Weights of a small GPT-style language model, trained from scratch on English Wikipedia.
Size: 9 layers, width 224, 7 heads of 32, MLP 896 SwiGLU, vocabulary 512, 7.58M parameters.
Architecture: RMSNorm after each block, learned and rotary positions, no biases in attention or MLP, untied embeddings, normalized queries and keys.
Training: 506M tokens, 7715 steps.
Each number is 500 + 40 x the weight over its row's rms, rounded and kept within 0 to 999. Layers, rows and columns count from 0. Numbers have three digits each. The size before them is the row's rms in percent of the matrix's.

# down: layer 2 MLP down (transposed), 896x224, rms 0.0879, rows 259-273, columns 112-167
# gate: layer 2 MLP gate, 896x224, rms 0.181, rows 260-274, columns 112-167
# up: layer 2 MLP up, 896x224, rms 0.195, rows 260-274, columns 112-167
down259 097:563622491579539475476458467539506507455521392434552494467481430535486450495522528442560485502533514459496508466524502434513535559512498560528488437477470516472523527532
gate260 101:502521452533496525471521466464513538601486443561495477467416516442486500504528485454483506475502504511546502502523466521526464523526467448546502523493468515538510591535
up260 105:491519545564446514499448498494494481471558494532544534508543535491444499493486518515495459504436541537515532475460567425434458525531541521563467484526444551478569485526
down260 099:513489514477525593556487481530513476528468525463430502537493455530507484489506488511512559474424575503489510501576498532470566581507429454465503523478507495504474509421
gate261 101:474537567562488477496498609452492465449519485422452523536497487530490504468566563537554513529478507481455498450461566496511504460457473412491480479505409497519462563435
up261 095:570444548524524545454478492502455486401458515456470523448523527490479486467507464501499487507432433431526480530491486514494533513449526511472464495417468502504478479413
down261 097:515563434508460465510556540521541519503484509514412480524539502495525506537507474554601500501528506554576462430495517428532491457552494483509438479569561522458463495486
gate262 100:498491484532489493538460531437460537599450481464485500465489533518456497562429481530530477575572479481483509488490482446501446500490499566525482474535455503499525487557
up262 099:454507500516516528437530472504463533438407482533473450481468516471444458492499550541550453544578520565505483465549545463481500492452522491457514540559462484439480469454
down262 101:466472504471515518460534493406498466479503519474491568494545546471483499479455479457542529570494538542426498501561472502476552587524489531539526502471492493569513533547
gate263 102:490415535491460519451574581516437477427532454482511528538481394485483537487482464518520450485552523439488458457524485531489548454405486529400527531420566542487526496495
up263 102:558427532442529452498571519537490479567510511456484495518432481526506525519486522512474492514506495470504487552491540521484458486436446448408507516534465474620479472524
down263 099:497554500522446485531543480469460504471490526519594566480543574463569522559585475506451478438477485580537490502458545500472523523461492459508552537520492513543565437517
gate264 104:430458533496476475488484572500460470531466471478480579423428508479559496533510459539505424493524487511474491459482519524446505542455515509534391430508505555464494518436
up264 104:505483470479473472473491464510514463477465477433520535462528584505451549530478496467484496464497471572470472456504492542500529580506449446450532502530526460507412504478
down264 104:516487511475568471460497555448478527546516448385475491522524465463496517529523541530511452520599492435547464501505490525542456449431488548513486459528496532500537499469
gate265 103:451437417427548509537499478468512514540432593496559414407521453439562443454470467450435533481500455510520515481447453453524521540498496562457501503457513509451549518490
up265 101:539425411477514456577457462543533512500479517515435536561411494529477503475474590464486511461491485494495481532550520501500494574470493495484490459507535462574487504542
down265 102:481494518479466497540509435494494471462488565471477497502515490473484494401466511554506512480451497498488480478604527520488535513463495533540448394596433469546521528498
gate266 097:497572517468387490504543427547513448582481515573486496455507484527523496524469605436507445470514430526473530486516506529478540473454520541494468533519406527512483517463
up266 089:440548513563511557526529452591421534566517512566472473532540465468562474543505517523468404488531500565506575564476498454478411454569534458556504486485489489498557522551
down266 090:523492494500466452553488509530567457471498422483511538541467551590515545476482515498535525507524451435449581514459537621464540459485460456455515422502545462462484483454
gate267 101:507426494566519393452476421496493580494505513639459494551524524515465477509430543549522486487534457434451509450475504512459503464470477443492494480466437510540542579531
up267 100:532518494480528495519517544459525418507485525446500523415546482513512512531566463487526438501482508492511561523422556511564542479559506494496591507470572492481471589417
down267 095:451545474437460476554527387527543510540483489460495488432460459482510505504449485509471504500523506551486475411487538486526504510550527549562467556458479546478541466520
gate268 100:421411503546466435456480519515413472454484438466422500501525499480485490521496560498518475473513506532484465492553515487502564435496460475440492533541503494554428495508
up268 104:488511494500467534501550489512580505522443485606525569500458557441420456421474498409458448480425503567454545519490486493481436533592575452506512525504527500453526574524
down268 105:474572531554421547524470501515469467454448538459502472517461487536528445477513492526478506509529579464416481563442508567503493530501473570491469492542501524467527506493
gate269 106:522509617543452547464494550531499510491547460541511474505465483546485506494460501536480524523485440599544494468493471560463475448447447491538442544545502495525546533477
up269 100:512518475442430493542509559525509506571506558471552556561483531477590472537491548498517542564497569502522499429477509413503502493519521498542591519471552474561427435529
down269 095:505485466559489491436498566433550573473507447528468424488496470430508479505527389504512429546506483565480587431530414424537455447443513500425410515425508540496557507590
gate270 099:563466549500459504500557500501533472453483495478513494492607554525433478484546479481528484425446519551491527422459466514555552584447486510537498487522460539527455526503
up270 094:492506499528473506511518542497476528524457530498546440472471528523571538457443500507392424485474518451565506499488461450526427483545414584473534526547528503507457536493
down270 098:506478443526484458503535559564530461488402468421520457462544557516470492476518514578459559498492492449532455478535413525544506574592534469494477456473534515513552563489
gate271 095:498518564539502537498419471473501526447483529571506507437529531462518533472474509467470491452507504525451502542548515511555475465428536538469530489564527504431443493443
up271 101:489498447424477440549452501559474549539513404502568452492534517519597458514470517488457472485445492537514486580476558507578500511532553562549512477511506482490602474576
down271 098:506420512496505492563540548527541477544473509444591456514533471490512551525459468485563533526537518477552470458534455421482508524512443388429467597513439512544478472509
gate272 104:461441525439403525472488485523499541515481475527416467551471480492495508413525503533577507492458507486534546440458457450580507449608550520504514472506460455453480487543
up272 107:469553533486526435535506462477459489577536534545570531481522460463510500423490444490488527581456552489558498565517496538533482543525419453597507526452528508517489472444
down272 106:517522497510494432528490534500482509523517494447504547478452440520439489560472533496516556491479461519506483481530492500506533558596519548530480624477471493456407508561
gate273 102:562411508532531515530517452502489525436517527486538476494487537488507556534489507492450506460465448561487444436456481512501533504573604565504475464460476509521547457444
up273 098:470556454493507492490461475470532523451469539470554458436507454507551463478474466575481519472520477531509493501479513522471492569535457414498473522487472484485418502479
down273 100:492517525496542548491539513499537547544459496465467559522524467441489507511463490511550472581537518478538553418509510592488501604570470567586495499513549491505454484443
gate274 100:510532554494559475459531508543507453519530486520494469533487499517502569535565488533536528575543555476577567406502495538535517475432459487484521536518538497543497419509
up274 098:506515502418548493525460515508484499513504557463441528529533462542485496548546498530482460552516498491561484490559534496555482479465554543521493452451494472537514513471